config = dict(
    hidden_size=256,
    num_attention_heads=8,
    num_key_value_heads=2,
    intermediate_size=704,
    vocab_size=2048,
    rope_theta=1730.0,
    tie_word_embeddings=False,
    learning_rate=0.00289,
    schedule='wsd',
    decay_fraction=0.277,
    final_lr_fraction=0.05,
    batch_tokens=32768,
    train_tokens=160500000,
    dataset='wikipedia_en',
)
Each number is 200 + 20 x the weight over its row's rms, rounded and kept within 0 to 999. Layers, rows and columns count from 0. The size before them is the row's rms in percent of the matrix's.

# layer 2 MLP gate, 704x256, rms 0.0789, rows 0-108, columns 0-63
117,171,203,177,205,202,196,232,187,198,197,215,220,202,237,209,187,249,185,203,195,187,223,215,202,219,213,224,162,214,196,204,226,196,208,185,212,194,232,186,231,223,207,183,255,179,204,207,192,175,202,210,208,183,185,195,171,226,179,197,226,167,203,182,190
113,194,254,223,222,147,227,206,195,195,222,203,197,230,188,212,221,214,179,199,183,213,206,204,189,158,188,226,198,216,245,164,207,187,195,192,178,182,183,192,202,166,223,169,225,186,188,180,156,173,215,166,188,210,198,209,197,196,219,188,182,198,195,228,235
090,201,176,194,190,194,180,172,188,191,188,184,211,164,146,184,186,164,200,165,176,195,222,195,208,205,207,208,154,194,199,238,157,196,208,219,164,188,200,221,211,208,214,210,202,223,225,192,189,228,183,187,175,165,186,221,215,187,219,207,209,209,228,201,203
105,183,216,171,237,210,199,193,184,210,202,198,194,173,204,207,202,190,201,241,195,168,198,185,211,192,189,213,192,202,188,153,177,209,212,181,188,196,221,221,179,226,256,192,207,200,212,200,239,186,214,192,215,226,209,233,168,189,195,213,181,216,172,214,240
121,204,199,192,226,229,223,219,199,204,174,176,206,210,232,198,156,226,205,170,183,205,201,233,226,220,228,206,226,189,178,225,190,213,175,222,183,221,191,178,197,204,224,217,189,178,184,201,195,181,190,216,214,214,185,208,180,145,229,187,218,245,216,191,235
094,175,228,184,178,177,151,193,202,199,196,221,199,220,214,189,186,193,198,210,199,188,172,218,210,211,208,188,199,218,160,235,174,168,223,222,174,237,216,221,190,190,193,195,237,157,197,217,200,226,191,220,190,228,201,191,202,215,217,198,180,216,192,214,179
086,182,234,195,222,233,211,192,181,239,214,240,185,174,236,213,191,229,199,216,232,195,181,196,191,209,174,227,201,218,202,177,205,207,198,170,183,174,197,201,221,188,197,182,175,211,171,195,174,215,224,219,203,221,212,207,199,219,236,227,219,199,201,175,199
115,177,191,201,211,202,186,238,201,172,190,194,199,201,212,209,183,206,222,176,165,195,206,201,198,214,227,199,215,181,177,216,202,193,207,193,162,223,218,217,239,207,228,199,188,211,185,184,207,201,186,211,197,188,185,142,176,228,174,192,176,202,196,171,238
117,214,196,185,215,177,222,220,179,217,183,178,213,200,161,221,212,238,199,168,229,206,194,212,191,244,163,195,225,200,209,215,178,179,211,190,218,200,207,197,201,203,200,195,191,203,214,199,196,193,212,161,189,206,212,155,200,195,195,203,189,215,209,212,206
088,196,254,191,232,217,138,188,167,188,226,192,163,189,193,199,184,178,204,208,211,205,212,236,210,212,197,185,198,207,190,202,182,171,159,188,188,175,192,214,195,245,227,256,212,245,192,203,210,243,196,227,203,198,197,203,186,211,241,207,197,178,206,220,188
110,204,182,181,206,191,178,238,196,238,182,171,223,190,219,222,205,214,208,222,214,192,213,219,202,250,221,160,194,216,202,213,176,181,203,208,213,145,227,159,214,202,231,225,180,205,212,190,232,218,232,164,229,190,187,214,196,213,199,199,189,214,221,184,215
097,211,220,207,198,225,184,194,211,182,194,193,204,200,179,209,215,201,210,204,222,183,224,201,213,204,193,206,194,178,224,188,207,238,159,200,192,229,219,178,204,225,166,211,172,226,220,174,207,190,162,165,203,189,183,186,152,203,202,170,180,186,219,183,197
091,221,196,194,252,169,173,204,194,232,229,196,202,210,177,184,178,199,193,186,204,185,194,195,163,192,176,193,132,195,201,178,171,193,216,202,221,174,168,180,187,195,181,169,191,216,213,215,204,192,196,200,173,243,201,205,224,203,219,205,177,206,191,201,189
098,173,175,225,202,205,211,217,192,142,211,184,227,234,181,182,182,191,213,191,177,192,205,197,219,191,200,200,192,192,181,199,221,171,195,200,204,149,202,176,230,207,196,204,188,178,209,182,178,202,194,207,215,211,209,207,199,190,182,211,186,207,194,209,203
067,172,202,211,224,221,217,202,227,229,216,198,227,200,205,248,190,192,168,203,164,174,167,179,193,201,191,222,214,199,218,223,181,181,245,193,172,210,198,221,170,216,198,212,198,191,178,178,244,177,180,205,197,216,212,172,213,212,203,223,180,221,246,187,199
084,220,177,195,201,194,183,183,192,219,188,200,213,221,204,233,162,192,185,206,206,215,186,192,223,225,195,192,179,198,217,234,192,210,188,187,216,224,209,188,224,206,171,217,200,242,187,209,217,198,175,191,182,228,210,186,201,200,216,185,190,182,221,194,127
088,221,203,198,195,226,195,184,209,185,158,216,215,193,189,212,144,197,190,208,179,171,209,211,204,158,225,192,191,221,218,227,206,178,156,221,248,193,184,214,222,216,258,177,204,171,190,175,165,210,213,196,189,207,199,213,177,219,166,186,229,183,214,185,201
108,157,165,238,213,189,214,180,188,176,187,186,201,158,218,180,207,199,171,223,215,213,200,190,199,220,178,256,213,182,201,232,216,197,231,199,219,202,212,196,186,179,185,201,170,199,214,217,232,171,170,181,198,190,181,211,173,200,233,179,204,225,160,206,219
109,204,185,208,236,211,216,184,189,220,196,184,189,187,208,217,204,204,197,205,183,208,234,190,200,233,167,207,201,197,206,204,218,232,210,180,200,182,209,221,214,163,215,222,194,211,190,182,202,240,229,198,162,192,218,175,173,172,186,189,191,179,197,188,256
119,211,176,214,201,195,196,197,190,243,207,184,207,197,186,212,228,202,229,223,194,209,191,184,188,227,205,146,195,190,234,206,216,208,245,219,178,188,230,180,202,190,223,197,204,216,246,199,155,194,202,211,204,192,181,155,179,200,185,178,207,193,218,178,165
068,195,160,213,192,198,229,208,206,206,160,151,182,151,143,176,192,191,233,174,155,216,219,187,205,213,241,200,207,198,196,206,178,189,227,229,209,197,202,209,200,196,174,176,194,211,219,220,249,188,186,187,206,204,189,144,202,180,205,153,213,229,239,153,225
080,172,199,209,181,172,228,230,218,162,232,196,208,210,218,186,172,217,213,177,207,205,203,181,192,215,177,216,178,197,225,218,197,164,202,202,175,222,190,179,187,194,173,231,227,221,177,211,204,176,220,230,186,211,203,129,180,218,193,209,231,189,222,185,198
105,188,199,224,184,185,164,206,198,227,201,254,201,183,186,208,174,217,203,201,197,188,185,211,209,196,191,177,235,172,201,189,151,168,189,204,213,201,243,195,174,200,207,207,212,183,190,213,163,210,184,223,242,214,225,184,199,210,171,196,165,222,216,225,200
115,221,193,189,152,218,207,200,168,196,208,181,192,207,237,188,172,221,213,244,182,191,236,170,174,210,200,194,205,195,204,203,203,205,205,184,197,192,226,196,210,176,223,192,182,194,182,234,213,184,215,207,169,195,214,197,186,198,194,215,214,193,212,176,203
105,203,217,244,215,266,231,171,207,206,181,179,230,190,228,210,207,209,186,234,188,194,217,188,206,206,217,166,195,183,218,200,175,197,197,199,195,188,242,225,237,178,184,201,197,190,175,213,219,185,195,184,196,192,206,213,202,248,208,202,199,192,210,209,217
073,218,166,200,227,223,198,193,208,231,206,240,207,195,232,168,195,193,242,188,204,191,203,199,181,189,175,167,185,169,231,189,195,207,188,192,195,180,201,155,191,203,226,224,221,192,222,235,186,200,195,206,187,239,237,195,213,231,200,189,200,170,197,169,185
091,202,220,228,218,206,209,215,209,181,193,212,162,220,180,206,250,191,178,217,169,212,228,201,186,231,199,210,209,196,194,158,213,229,187,195,208,213,175,215,223,217,187,199,212,216,245,177,193,166,185,213,182,233,208,200,203,227,206,219,209,212,196,239,187
086,200,195,229,215,207,179,189,197,223,200,207,222,192,168,207,198,212,203,206,186,183,165,167,155,235,228,197,228,206,170,188,192,182,215,178,199,186,167,216,198,210,216,227,224,222,202,190,231,214,224,219,213,207,191,194,220,193,215,228,192,205,227,221,224
087,199,234,236,197,230,194,223,186,211,192,194,201,187,212,220,237,181,204,209,194,211,181,218,193,205,227,184,209,206,199,191,199,215,215,161,206,234,184,206,203,173,150,183,218,181,229,180,210,218,219,168,213,232,172,202,170,227,159,245,185,160,229,218,190
109,213,171,215,231,223,210,227,230,214,206,198,213,222,202,216,158,199,215,175,203,210,177,228,150,239,194,202,194,226,146,232,187,191,195,189,223,194,213,185,222,186,179,190,217,190,232,206,181,186,221,133,207,187,217,220,194,175,198,193,195,163,206,225,210
086,189,187,232,172,213,179,182,215,212,210,181,176,199,201,185,204,199,208,232,216,203,170,217,210,220,182,207,192,204,222,192,188,175,223,186,167,203,203,199,205,205,223,220,188,204,167,200,168,223,149,204,176,199,167,187,188,192,221,171,212,151,212,205,192
098,183,239,185,218,206,203,227,183,198,168,230,224,213,243,181,193,206,185,184,214,207,153,213,190,191,201,191,211,185,190,199,177,173,178,209,198,211,258,202,197,193,212,192,185,221,199,220,224,234,200,217,195,180,246,199,225,199,216,183,217,201,216,213,186
079,233,193,200,200,174,201,197,184,179,187,188,200,179,186,208,208,179,208,193,185,185,209,214,219,198,216,208,207,184,179,246,173,170,236,207,197,205,176,196,214,176,222,194,193,209,158,172,221,173,182,170,179,221,195,226,191,205,192,220,170,192,178,211,193
074,222,160,226,233,226,217,198,177,189,203,168,167,168,213,219,226,203,222,235,222,198,191,180,191,251,198,171,176,211,222,175,183,226,201,216,247,176,180,206,198,214,177,190,175,218,161,194,224,186,193,206,181,220,204,204,185,200,195,196,227,202,193,221,268
103,183,198,200,185,207,176,212,221,187,163,213,206,201,136,208,213,222,181,212,194,186,163,254,171,206,201,213,196,231,186,216,171,191,148,204,206,200,220,176,184,195,245,199,174,209,227,208,207,200,179,159,235,216,190,228,190,220,216,204,183,209,215,218,207
087,179,199,215,201,156,188,171,194,244,185,195,195,191,226,210,181,230,190,188,214,201,205,184,200,207,193,209,203,165,187,198,219,161,187,176,203,200,188,210,197,206,183,203,186,211,177,219,193,188,182,180,215,201,205,238,165,204,231,195,197,185,185,203,192
097,209,193,204,227,180,183,192,194,213,186,185,195,187,185,212,192,197,201,235,186,197,182,240,211,235,183,185,172,175,182,201,206,211,169,183,210,204,192,189,203,184,168,172,223,188,212,185,239,190,226,232,201,207,214,188,193,220,254,191,177,192,196,219,171
070,201,176,167,190,183,184,206,171,171,155,173,199,192,199,193,208,205,196,166,214,197,190,190,205,230,210,169,180,195,213,220,180,195,222,179,208,197,216,215,216,203,249,199,225,182,181,221,212,215,155,186,257,211,181,199,197,218,200,185,176,234,229,213,182
109,172,187,201,176,209,205,250,184,176,197,212,226,217,185,187,219,198,176,196,187,187,219,195,187,202,198,176,173,208,227,125,232,187,185,210,199,205,214,226,175,199,214,191,220,209,192,138,180,187,235,186,224,201,233,220,210,200,168,215,203,194,197,203,184
093,189,199,151,191,223,208,238,177,178,232,202,217,232,193,189,194,176,212,195,181,193,181,225,198,183,201,181,197,207,196,175,162,192,175,182,203,197,179,160,176,196,191,234,199,199,185,184,195,186,202,236,176,211,197,182,209,225,181,212,190,186,203,210,200
091,210,206,210,196,201,183,183,238,203,205,212,203,199,185,235,179,144,215,200,197,198,162,225,194,213,183,239,204,171,200,207,195,191,230,200,222,209,192,197,210,188,193,223,197,191,199,191,209,197,198,190,206,190,172,203,195,153,219,186,202,176,197,227,234
112,198,208,187,176,198,216,240,185,201,197,191,203,189,220,216,227,210,205,244,197,214,187,197,230,254,187,207,197,184,212,214,217,207,188,223,206,194,220,219,161,237,240,195,206,205,198,197,216,198,205,214,222,184,236,256,207,192,181,236,165,218,180,247,217
090,169,195,200,213,214,178,237,172,216,205,186,198,211,212,201,183,206,165,210,200,211,198,191,203,217,206,151,191,228,240,152,187,209,230,222,223,187,170,235,208,188,193,219,204,202,210,181,215,196,189,181,186,221,225,203,213,206,191,202,217,181,194,217,191
113,206,202,190,208,188,225,174,235,240,187,173,169,170,173,212,161,206,194,177,178,188,185,161,234,213,189,210,165,204,175,179,219,192,198,215,178,198,234,188,216,212,199,208,196,194,211,182,194,194,194,202,206,187,192,214,198,160,210,161,189,210,175,193,220
119,201,176,194,233,173,192,177,170,200,193,209,225,230,199,184,185,186,202,176,201,214,219,222,212,239,215,205,172,234,192,186,200,183,196,180,219,198,201,221,186,226,239,218,210,199,220,202,180,230,192,168,211,206,208,203,210,211,209,223,222,219,211,199,218
105,164,188,203,226,240,180,232,199,193,198,204,184,215,166,209,223,234,196,210,225,190,170,178,189,165,229,191,187,222,185,198,205,219,191,210,187,230,232,217,191,216,187,175,171,223,195,212,206,209,176,203,218,184,185,200,206,233,202,192,213,213,214,218,177
119,195,202,199,221,190,208,238,198,193,180,166,221,195,165,225,183,187,205,228,235,199,189,158,179,180,201,247,177,200,168,200,224,219,261,203,155,163,160,208,199,207,201,205,206,194,199,193,149,186,205,175,191,242,181,176,198,198,183,178,245,236,211,195,201
093,177,208,253,223,184,191,207,170,187,221,164,229,175,158,216,194,187,181,181,170,193,208,209,211,205,207,218,242,200,224,207,138,230,210,204,227,174,208,175,174,174,159,214,239,219,181,202,240,167,173,185,192,243,250,214,197,191,217,203,212,208,175,224,181
119,179,212,186,215,196,213,155,185,220,191,190,192,221,237,236,167,179,199,188,194,213,194,173,181,244,202,199,176,214,207,227,205,226,225,201,241,198,203,180,204,188,193,197,182,166,224,163,165,192,228,209,163,221,211,177,195,231,203,196,191,214,209,211,215
112,194,176,188,196,202,207,213,210,181,232,198,212,194,168,170,203,198,215,232,169,191,166,197,188,164,203,230,182,201,208,176,220,201,237,203,172,193,212,259,220,217,204,214,177,200,194,196,193,218,174,146,217,214,199,196,191,186,197,187,184,206,234,218,178
090,190,186,220,221,213,215,184,189,206,191,186,209,235,224,177,190,169,203,188,163,198,206,220,221,179,199,210,194,218,172,168,211,212,175,214,186,235,183,185,214,218,168,192,205,234,217,187,185,225,238,224,181,246,182,166,205,188,226,204,212,174,208,210,193
096,188,179,180,231,211,210,198,229,186,211,182,172,183,210,195,181,205,178,194,211,197,179,242,236,214,193,194,214,194,193,205,230,186,240,201,215,181,184,162,187,238,180,196,194,201,171,221,244,190,193,251,205,164,200,203,184,204,188,201,206,156,204,210,208
102,203,222,183,183,184,232,199,149,188,208,215,224,225,197,188,235,198,195,205,177,197,187,229,209,193,179,194,254,206,221,167,165,231,200,191,193,183,167,223,189,192,209,199,201,190,202,181,179,192,191,191,217,180,195,204,211,171,207,214,220,192,216,194,166
078,181,192,205,187,211,193,175,220,173,208,234,200,189,221,203,196,195,199,161,192,192,215,206,208,231,186,174,167,206,211,196,217,194,182,190,221,163,181,187,197,167,208,218,228,181,198,176,204,208,218,229,207,211,192,181,184,201,233,244,210,171,203,170,212
098,174,235,237,179,212,219,212,242,181,221,187,190,222,191,197,213,193,216,212,190,208,211,218,225,231,189,227,201,181,201,183,153,195,238,209,205,203,203,208,192,178,246,198,218,251,230,207,237,196,219,202,186,207,212,189,186,232,199,204,162,183,178,223,172
088,251,196,227,207,221,166,190,196,176,191,173,184,193,170,187,186,166,199,218,195,191,190,202,219,190,212,202,139,178,205,154,195,164,187,208,189,177,224,164,190,216,193,189,164,191,219,185,149,212,195,247,226,206,182,219,204,192,188,208,178,195,156,218,211
103,192,208,182,205,173,197,207,166,206,177,194,176,206,196,181,201,208,207,184,197,196,218,250,176,217,213,195,192,173,195,207,150,210,180,171,190,154,230,189,197,180,222,161,166,182,205,199,186,189,202,198,159,192,200,198,212,173,217,202,196,190,203,214,245
072,182,190,192,196,186,206,159,214,207,165,214,226,212,161,196,211,230,199,233,204,161,160,196,196,172,202,242,152,213,199,219,222,188,196,196,195,208,170,192,168,184,194,220,206,209,203,207,188,205,183,192,209,209,205,205,198,191,231,216,229,215,170,232,172
090,177,201,181,171,218,180,171,185,186,173,203,183,185,203,211,167,210,182,177,189,202,174,210,227,217,192,174,204,237,184,228,194,175,177,196,201,155,212,176,209,189,215,221,164,186,192,198,153,204,218,233,187,198,174,207,228,236,197,207,192,227,211,192,169
086,192,216,162,197,193,186,169,205,209,239,196,209,193,186,221,208,258,210,216,236,187,204,231,180,181,208,201,187,199,199,196,179,169,171,185,187,224,216,197,161,215,240,233,179,230,207,190,208,209,194,212,225,166,213,223,197,190,219,173,197,230,214,186,170
096,224,194,185,187,186,200,210,168,210,183,206,173,184,184,183,216,203,219,203,210,200,195,206,215,193,163,176,208,217,170,204,204,213,185,205,180,173,286,164,205,180,181,171,206,202,232,216,213,189,215,210,228,210,249,191,201,227,204,193,225,186,206,211,185
104,181,187,197,224,180,212,232,209,188,209,177,224,197,219,173,177,200,197,180,192,169,217,195,237,236,168,204,182,228,217,200,238,172,254,211,168,207,214,204,180,202,189,196,174,191,199,208,207,213,189,221,214,221,211,190,194,204,211,212,199,241,211,189,225
119,209,222,170,218,249,242,160,203,189,206,217,219,193,217,188,197,231,217,181,227,178,197,179,202,186,208,209,210,188,227,212,230,191,174,203,193,190,219,198,202,208,242,243,209,208,191,215,151,174,209,188,204,198,204,232,194,189,209,175,214,202,187,171,193
116,211,163,197,197,169,169,191,206,194,207,209,189,216,192,185,195,236,196,196,196,200,208,193,176,213,173,195,179,162,216,221,168,196,234,193,237,213,231,226,191,175,182,202,230,185,186,226,191,198,164,205,183,198,188,198,208,223,231,200,173,186,234,186,196
078,207,172,199,211,192,183,198,179,193,208,221,218,223,178,222,176,218,217,180,204,233,181,206,203,222,224,165,216,153,211,204,222,213,187,164,188,224,199,211,231,205,245,218,198,214,212,174,207,158,192,162,194,200,193,194,211,190,230,197,190,196,216,189,187
105,156,155,195,219,179,212,221,181,210,204,229,193,206,216,190,189,168,194,180,167,199,220,196,224,258,226,179,214,166,212,209,208,198,200,191,179,197,188,227,179,183,195,221,206,214,192,235,214,169,224,215,193,185,183,190,221,179,188,188,203,207,218,200,189
088,169,188,231,177,203,201,208,226,188,177,183,198,193,210,179,180,191,185,212,232,200,233,165,175,180,196,153,201,182,199,212,221,187,221,222,230,181,195,189,194,175,201,193,215,189,209,191,185,219,188,210,203,206,185,203,200,233,193,211,188,208,208,176,175
105,211,199,190,229,219,173,159,211,228,187,207,205,206,217,188,192,182,184,204,210,200,179,217,215,201,212,189,171,214,210,182,199,164,196,207,193,205,213,204,191,208,190,224,185,218,207,173,183,219,206,178,202,185,194,209,185,169,188,205,217,197,201,222,168
097,184,193,209,181,199,199,186,184,211,169,176,192,205,162,159,180,198,185,184,220,194,170,214,218,187,196,200,203,188,190,195,185,188,230,231,216,192,218,209,205,205,179,180,195,197,208,185,215,186,158,193,199,213,168,211,192,170,196,197,192,182,190,186,214
107,173,203,186,224,188,195,176,186,160,186,221,188,187,224,220,177,185,208,202,167,214,199,237,198,200,200,219,183,200,177,204,196,203,231,208,217,207,171,183,207,217,214,201,217,188,220,210,240,231,217,199,206,234,224,199,198,212,187,194,216,204,221,187,239
101,183,232,154,182,220,196,195,168,182,223,163,199,190,206,264,178,210,211,211,193,194,208,172,184,212,195,195,189,222,177,188,219,180,188,202,192,239,192,186,193,194,210,211,214,197,205,260,203,197,195,213,191,204,164,215,229,198,205,227,175,218,222,189,187
106,182,199,225,230,179,196,167,217,185,244,168,187,174,215,225,215,188,223,186,196,216,201,209,233,206,192,200,205,170,199,214,174,229,216,215,165,213,190,236,205,206,183,191,223,201,225,203,222,226,239,196,175,222,200,187,236,235,227,176,199,203,242,227,249
083,197,236,198,202,223,209,209,182,196,195,180,216,211,178,210,181,174,184,215,169,229,227,195,204,197,169,221,181,199,171,201,196,209,218,216,146,216,217,210,216,200,200,199,223,234,221,219,170,211,202,211,221,241,215,187,192,238,193,198,203,179,188,218,215
105,212,195,213,212,216,235,190,189,197,213,228,213,200,174,237,173,194,189,196,218,174,174,216,206,177,216,202,192,187,180,188,227,209,204,207,207,191,240,179,210,212,216,193,202,145,178,189,204,220,202,191,212,156,232,164,205,196,172,208,213,193,193,215,179
112,184,199,216,218,197,171,209,189,163,183,209,190,221,195,160,172,154,188,216,180,223,208,178,210,205,188,212,176,240,204,133,207,188,233,212,167,180,151,212,166,196,213,223,200,180,205,187,201,200,242,177,206,203,211,195,185,200,227,187,203,215,206,193,178
120,161,179,229,204,216,210,189,157,191,178,180,211,214,218,199,213,178,173,187,204,216,177,199,199,195,210,216,203,206,157,199,226,198,195,191,234,218,203,178,232,199,201,203,191,175,216,209,211,225,188,193,191,184,194,221,181,223,193,233,211,201,205,213,184
109,205,221,214,191,196,217,201,158,225,198,182,196,196,194,179,182,195,174,184,188,237,211,216,229,199,171,172,172,229,200,196,211,223,187,171,214,195,214,205,209,216,190,214,220,194,231,171,198,221,190,207,203,209,198,215,215,186,194,217,234,205,194,191,223
087,194,218,192,169,204,176,185,190,198,177,173,192,187,241,194,184,183,204,214,173,213,228,183,195,249,183,177,183,198,217,198,219,222,206,203,183,225,206,194,233,202,231,180,218,194,235,215,195,192,201,179,222,219,207,182,188,222,202,201,183,217,231,200,238
117,190,209,216,211,183,141,182,212,163,216,187,170,211,201,176,204,208,228,201,238,207,189,192,225,192,191,209,216,225,179,188,195,200,178,194,216,217,171,225,210,165,202,160,204,184,182,198,194,202,196,210,188,238,190,176,182,173,214,188,174,192,192,211,195
083,208,204,212,206,221,196,183,174,195,189,201,197,199,202,207,198,201,237,213,231,182,195,218,190,216,185,202,150,203,176,212,187,169,217,224,203,205,209,189,191,186,161,209,204,198,219,224,199,180,191,174,219,175,184,182,207,226,202,219,179,201,216,192,152
095,208,170,231,211,184,197,233,194,204,190,162,230,189,157,186,212,151,210,184,194,191,201,206,236,178,192,204,205,199,190,188,221,216,225,196,234,222,198,172,202,216,188,206,178,213,170,223,209,210,228,230,167,205,215,186,190,191,225,185,202,187,192,207,179
091,205,195,207,207,192,203,211,236,187,202,202,214,216,205,204,180,180,191,175,237,204,187,204,169,197,202,212,209,179,180,218,245,174,225,236,217,172,168,210,195,175,184,196,210,190,233,159,174,171,218,184,243,234,164,166,207,190,205,219,185,223,209,196,206
082,259,221,262,187,194,162,200,203,188,219,222,193,177,171,197,181,180,203,182,219,232,205,192,179,216,194,210,206,172,234,195,195,205,212,175,209,223,173,164,200,178,214,202,190,223,191,188,214,156,246,189,214,216,208,191,181,208,182,211,181,191,206,218,198
103,181,208,213,206,205,192,227,175,269,214,212,201,211,231,202,216,245,181,211,220,209,174,194,201,213,217,209,213,214,187,231,197,155,200,210,221,221,227,143,183,211,208,196,179,200,196,202,251,187,192,213,194,188,168,178,199,176,175,182,170,212,201,208,217
126,169,172,199,243,231,168,218,187,214,196,189,216,185,207,200,158,152,194,240,191,216,208,198,174,235,190,208,203,224,191,219,183,205,197,229,216,165,245,215,244,205,230,181,230,190,213,204,223,187,178,205,170,167,212,209,179,243,187,215,191,188,188,209,227
126,207,189,204,229,218,186,195,177,224,236,191,204,201,182,211,212,234,189,181,238,190,209,221,166,209,198,202,213,223,222,200,238,181,194,216,182,213,205,224,188,183,206,185,197,213,211,178,214,207,190,186,212,155,209,214,216,203,196,182,187,185,190,166,223
098,201,216,247,211,219,214,186,247,222,179,197,182,164,205,202,189,215,175,209,206,195,193,227,224,185,173,205,200,181,207,202,205,176,174,203,185,177,181,196,180,188,196,190,203,195,219,195,173,201,220,218,193,175,190,174,169,187,219,221,196,232,218,217,215
112,208,202,218,212,234,212,178,220,204,211,181,186,192,198,192,189,196,213,206,181,192,219,204,201,232,199,197,183,218,217,216,226,202,192,212,254,209,184,242,231,207,206,190,208,187,231,215,204,189,205,164,191,215,233,165,169,189,195,207,210,179,187,187,181
106,192,192,229,213,185,162,197,227,216,218,209,192,182,198,161,197,239,209,214,179,209,205,214,169,222,167,217,216,205,189,206,231,185,207,231,207,243,186,191,220,192,190,210,209,181,195,201,211,199,191,188,241,190,171,210,182,201,199,209,230,206,209,190,215
098,178,200,147,204,193,191,213,225,196,218,195,170,196,185,189,197,181,218,190,230,197,212,175,237,216,203,213,200,207,213,199,195,227,245,227,172,258,198,222,145,190,235,223,225,163,202,192,165,179,185,200,228,182,172,214,185,228,222,177,201,220,222,198,235
111,206,216,188,235,192,199,232,180,181,208,210,190,169,176,204,232,197,207,211,191,205,194,187,193,214,186,187,198,182,197,192,206,196,203,176,209,195,188,236,208,212,192,203,233,197,207,201,213,215,203,153,182,215,194,205,242,199,172,185,217,207,202,202,204
101,220,186,184,215,176,192,197,213,187,211,193,209,205,190,204,176,192,242,197,188,180,199,166,210,214,185,203,207,207,198,219,176,180,194,189,191,148,208,135,215,171,229,181,199,216,175,198,206,208,213,168,205,188,185,166,206,195,185,192,186,194,212,198,196
095,182,219,211,188,193,172,171,209,154,190,224,195,200,190,183,215,225,212,210,170,219,185,177,214,218,216,204,188,227,194,171,215,196,179,218,186,194,207,185,184,209,188,198,195,178,199,190,183,177,238,196,190,243,198,262,182,203,184,196,195,179,197,183,222
104,194,175,220,194,213,198,160,227,204,221,196,225,183,191,186,221,214,215,232,218,200,238,203,196,173,191,190,241,234,233,206,211,218,253,208,205,193,191,185,252,197,218,232,184,215,213,198,185,217,224,187,174,232,208,193,215,167,178,202,199,225,189,208,223
104,175,191,213,205,211,210,204,215,186,174,188,203,177,192,199,197,209,224,190,205,223,174,221,211,209,228,164,186,203,195,203,201,190,211,234,216,166,198,192,222,189,197,217,196,215,168,199,229,188,195,158,181,225,216,202,202,234,207,221,216,201,224,157,219
107,202,167,196,199,228,192,214,212,198,197,197,187,186,194,191,213,163,183,206,242,223,219,243,207,182,204,173,233,202,201,197,212,208,190,189,229,214,210,192,181,222,203,208,167,188,184,215,228,210,178,234,239,166,199,190,161,167,182,194,196,201,204,216,211
070,192,206,210,206,184,176,177,246,210,208,186,204,214,204,193,194,192,166,194,192,202,225,185,191,165,203,192,195,175,192,208,221,193,162,200,219,216,153,212,189,209,195,182,209,210,205,212,180,214,200,212,180,211,176,188,191,189,213,200,201,177,193,237,173
088,160,221,163,214,212,210,231,201,223,205,195,207,173,180,157,190,188,207,186,214,194,193,207,178,184,165,228,208,181,177,206,156,191,246,152,201,203,212,236,190,165,205,208,196,224,228,176,206,198,140,166,190,202,196,176,214,168,233,200,184,232,212,193,209
073,221,181,207,209,201,234,178,171,210,225,176,195,167,167,213,210,205,199,211,202,185,203,257,204,196,202,205,187,202,212,204,245,188,186,191,193,198,194,183,180,176,174,179,200,204,202,194,170,217,228,251,185,182,193,220,196,191,181,224,191,191,209,204,214
092,209,199,177,242,186,209,223,212,204,173,220,153,237,145,189,175,187,207,206,185,228,174,182,207,192,164,190,161,215,189,186,219,199,192,185,173,202,208,206,172,210,213,220,196,203,185,220,201,201,177,174,215,205,209,235,193,192,202,181,136,169,204,183,171
096,176,188,183,208,194,171,219,216,187,210,219,225,176,225,199,178,216,233,217,215,209,222,209,203,203,185,218,231,182,216,169,199,200,207,217,236,205,195,237,199,192,179,189,199,222,210,202,255,193,197,243,202,217,221,185,183,191,246,193,223,185,207,197,202
114,214,192,173,209,186,164,192,188,193,212,223,190,217,219,180,198,225,159,197,223,196,170,201,198,199,195,198,202,190,249,238,174,181,190,204,206,220,190,215,214,179,194,189,208,181,191,209,180,226,247,182,203,162,188,213,225,165,195,208,247,215,180,205,214
084,214,218,229,201,195,199,206,161,173,195,179,216,208,213,190,237,210,205,187,217,180,179,210,176,234,186,202,224,185,223,246,179,224,182,220,220,189,160,200,201,212,243,210,193,225,199,203,182,191,178,147,225,195,204,209,215,193,218,199,180,208,214,196,180
099,169,192,180,146,175,210,225,158,192,211,184,182,196,208,218,210,200,206,247,205,201,184,136,179,224,212,212,217,230,195,187,174,184,218,225,165,184,218,186,169,208,187,191,205,184,202,228,175,193,188,220,252,233,205,210,189,176,202,199,169,187,185,205,214
098,168,199,206,233,191,211,187,217,194,197,210,188,202,216,203,202,206,189,205,201,235,203,213,189,199,209,186,215,174,146,210,203,242,197,188,193,180,192,227,215,198,194,179,200,216,220,209,184,186,184,227,184,223,162,213,180,203,170,197,205,206,225,173,224
094,201,210,196,185,197,222,231,192,212,202,211,204,174,201,213,199,154,206,176,192,196,222,187,182,182,227,187,193,218,223,214,196,196,181,218,169,204,169,152,230,204,213,203,213,182,192,182,206,211,265,164,179,185,206,228,206,177,206,196,241,224,184,203,228
105,222,170,208,174,181,167,214,188,166,208,220,186,203,202,213,203,204,204,192,209,202,212,215,189,260,179,201,215,218,213,201,200,198,218,206,197,191,175,149,201,187,204,223,193,192,205,247,175,188,207,189,153,198,193,142,237,213,202,212,207,219,162,182,157
106,207,171,185,242,214,190,242,220,216,201,189,216,187,221,210,188,207,176,239,213,202,165,210,204,207,203,171,189,202,214,216,187,225,243,206,237,206,188,199,226,206,214,213,189,195,212,224,190,214,209,193,197,178,215,167,189,213,217,189,239,199,210,223,258
099,187,155,183,214,195,169,199,224,183,207,212,162,187,226,251,190,236,198,182,221,200,198,191,215,174,194,159,221,206,188,226,196,225,152,210,179,202,254,163,183,186,224,208,196,201,222,195,216,208,191,189,190,211,215,181,211,193,198,194,196,196,223,199,217